From a checkpoint of a small transformer trained on Wikipedia: 3.02M parameters.
Each number is 128 + 32 x the weight over its row's rms, rounded and kept within 0 to 255. Layers, rows and columns count from 0. Numbers have three digits each. The size before them is the row's rms in percent of the matrix's.

# layer 8 MLP up, 384x96, rms 0.198, rows 371-383, columns 0-95
109:095105101117106110149122071133142124120052133171146046119146093123025102148149120105081158140139116148163088092151162125147178202060137127110099126111161136135166090137118123107139100144147069087114133096094147150106070127157116129135149133166172166124176128150202142145155131148165146163
087:159089133041078122088118080127127127196107137139117119110135099121129111144169099114142092133119131130104166138217138137131185104098138100194170090200079138181073159153141160183064177133112173095143094154132132140145147122153121122134150142099118092167136142076149091122065132107133121144
099:149070121160172147170117124160094125116099148123037131162149138097142108120105128046120134124160110119111122108179099187204108147057097122080189117119154184126143107168082125112084142169104161116101127086081155103116148089165122102103124075127185103120166104125093100151107133087124133130
100:135102142100146149129138091143082224150146128087166141144160137156145112084123152066167169097109185135100137098117144123185123103125133156093134119128093108163073092114114137149085244144137085106170128135147143096122078110112147139138186134160110109130125073168168133109127208108167134140
079:112144122143150191143134122131121103073109126145102166149102105146153125143123074145148109091132141112105106174114035109146126182090164067096127170152125113117106129153135207078229140115080146158154178099132114125171133067106096173139132202079127121130163139119106096179110103140129123125
110:116126140113132110128090136209165128095179172104151145122088102110127155147151158089117133137138172083120201135094138129136141182130031152149156091108068093144168216105153128123110177080162112121160153114165108130172152159155106149114175184092103128167138182113136155109113119157097122153
116:108142155117188185143127127098073113072116186090069170122124120034087151120066106155077135085099121131092149158145151123171116199121177170127149144127161107121173142105110093095102094139147115188104117149161156106158133123129133143082176094155146149106093089153147143104152137109095167170
112:073112164096128104144113121117109095119131145173110148139162105094103169090123142160084131130086166100058140116134129129127097132032171152148164113101133075146075150135135121116109174146163050182158083067119160137153134123118097096143107153132150074144157084115175174061126093133072162127
088:092163114127171150115131108105072141053155149110157138198059142092085084151109108087068133155137097136141164147185128145091164123107159087181165152161148150128067133105123160109146090104147116121145099083075153170154139095106202129117106111152185144113126147110101137168095162121171086107
097:165104168132166108161160071140156106123125177132119109131186094079145079045116105077209156133144123156126085093069110091103128131085132133143074162151105085139143132096165119129113129146097124126124123163131068089130119147143078042134104152090107117170078141103164090127131159167160160107
118:062119094103145160109152146126161120097084120077083123149159114153095197119145150157195108122130152146130155124139161055106101093164121103132144120113116136117156157158110113183115183112136162100122189098161144142114099144047168115060173188168177114097116144125118091126141151158166102193
093:160136071121107083110154116118119087170108138116170191158137137162120142064114101181103113092122161083081195124157171122140171108158113162095117151110120123137128125156130119099144164159114094145105201109107198116147140080116145113029113138106143155121085172069178154101125082133119120079
094:105088165094163170149152152131115131102125148093135121124132125181161112133076127126156116093138067139119165127198158147155148093178110138159100137155166188177169102114092164091104163089139185145064068173068114118185075095110140096079111161149120144115117140112170086092101133117152071148
# layer 8 MLP down (transposed), 384x96, rms 0.136, rows 371-383, columns 0-95
112:156099142200101148224118100104097120159129123113174121130097119075094180120134156142122145145140166148140151167094104114083150096075104135117110098108181174138114116101139147130113119172150159167115098137127109150109104116099147139173130168138167181084139215152159155168136061173106097202
084:140089129096102116063153123024129114102119082124130088151129155082118148147095065162136082147043135097084105087116133134123120125123129091111176069070114084134141121153095136134121166105084161098125108182125138132144204105146117153104160108148183146136085128092101127146169119162092090095
104:107164178150122130122121110125151128136157129169134138098154112153092114144117171093083119109140090171163132147136131116097191171089154088071099132132078074175121118146120145145136106097162142123057076139105128108080139125137145131094104042084093219125076142154079119156174145083145195125
108:133092148145140175122139110152095168130131127117140109108121090156136111143151070102166195081160086065138108111152120149149086146098119127108153091124133167123125098132118109047147124140143088175170118187139138054110113103115159160107142106111181028107094115184143194107177113125187130107
083:187085125132131101128191126085120128117100115114092104120125175103115146151108155167125156135120138053162115193139192118136133048107131120070128065117152084134125107093149135153153084187123124102114074122125178148104140155085208097169141084110124105194149124104096161099149086101126128102
111:169142117143103063142125149065159160122206099123163145171098124164113123142118118180094117149121122092117150158157088174189075145159113159158154064192105124150108116194204121113169164087138133130132076088177177158095177108103120124116155113142130123145133094064106142098127117145104123131
122:109156135109157171141099106079121148095148110127121164140087126106104122114170129133203175137103104195171091101103161135174089143064124151129149140131139108114169134118092134102115097078114081139154121099155167126140111122140080229089134112117145128126118145103077096133069138140119007119
112:138156097150155094163138184147129134145102164176064129105161086154143112167169133097109104135102175143201148107116168097142108106170065171160053149156139151085180125106134099133152134175152157110132126116142099102155132126081091079147174092167188138148113164111151146174103157169182093154
086:114097148130152152087142121165104127157054184134157160111099156119191077195113089099101110105109093114072127182138150097097105145136105126147104108225108150149122088105087122070168090169075154118172113083092138075129099107097146116096144108143084099137119157088125149084141158116150097116
093:130100184132174115150203088095148135147150143156114164204154144154147085136146128059130117150150152146124081136163132136135109191167131113098119083162117118117164132113133138140136132148115129207095112112140169157094115053173070121159187107077135145115097174083194100162078147116126152120
107:119135136071069096111126115142152095123141144093123079190108154100163133116159190141157080106136108111104115156111170187126065093133128169137089138161124112106172106186135180096192111130110102065136192120130177157111120142189119162111094148157136122166122159153210147139178154117091144134
097:096119082147114148127095106181154131123185061084152168146111090148090102150173132127135162145125181129160191123134157138197115104141145110088180097159065133102130174145111100148139164117193187100088098070093150119148175143173112068182108131119129182135147128133187126152134132146138147113
093:168125173105127159119151216082165168124160106135147108078158151196141120087146130122172138077151120156103174184162129093057124095178141132097161071168131146075113181107093131132184133091127121156079135148096147107136114141122146106107138140157126139213112142156118127128140169133120088066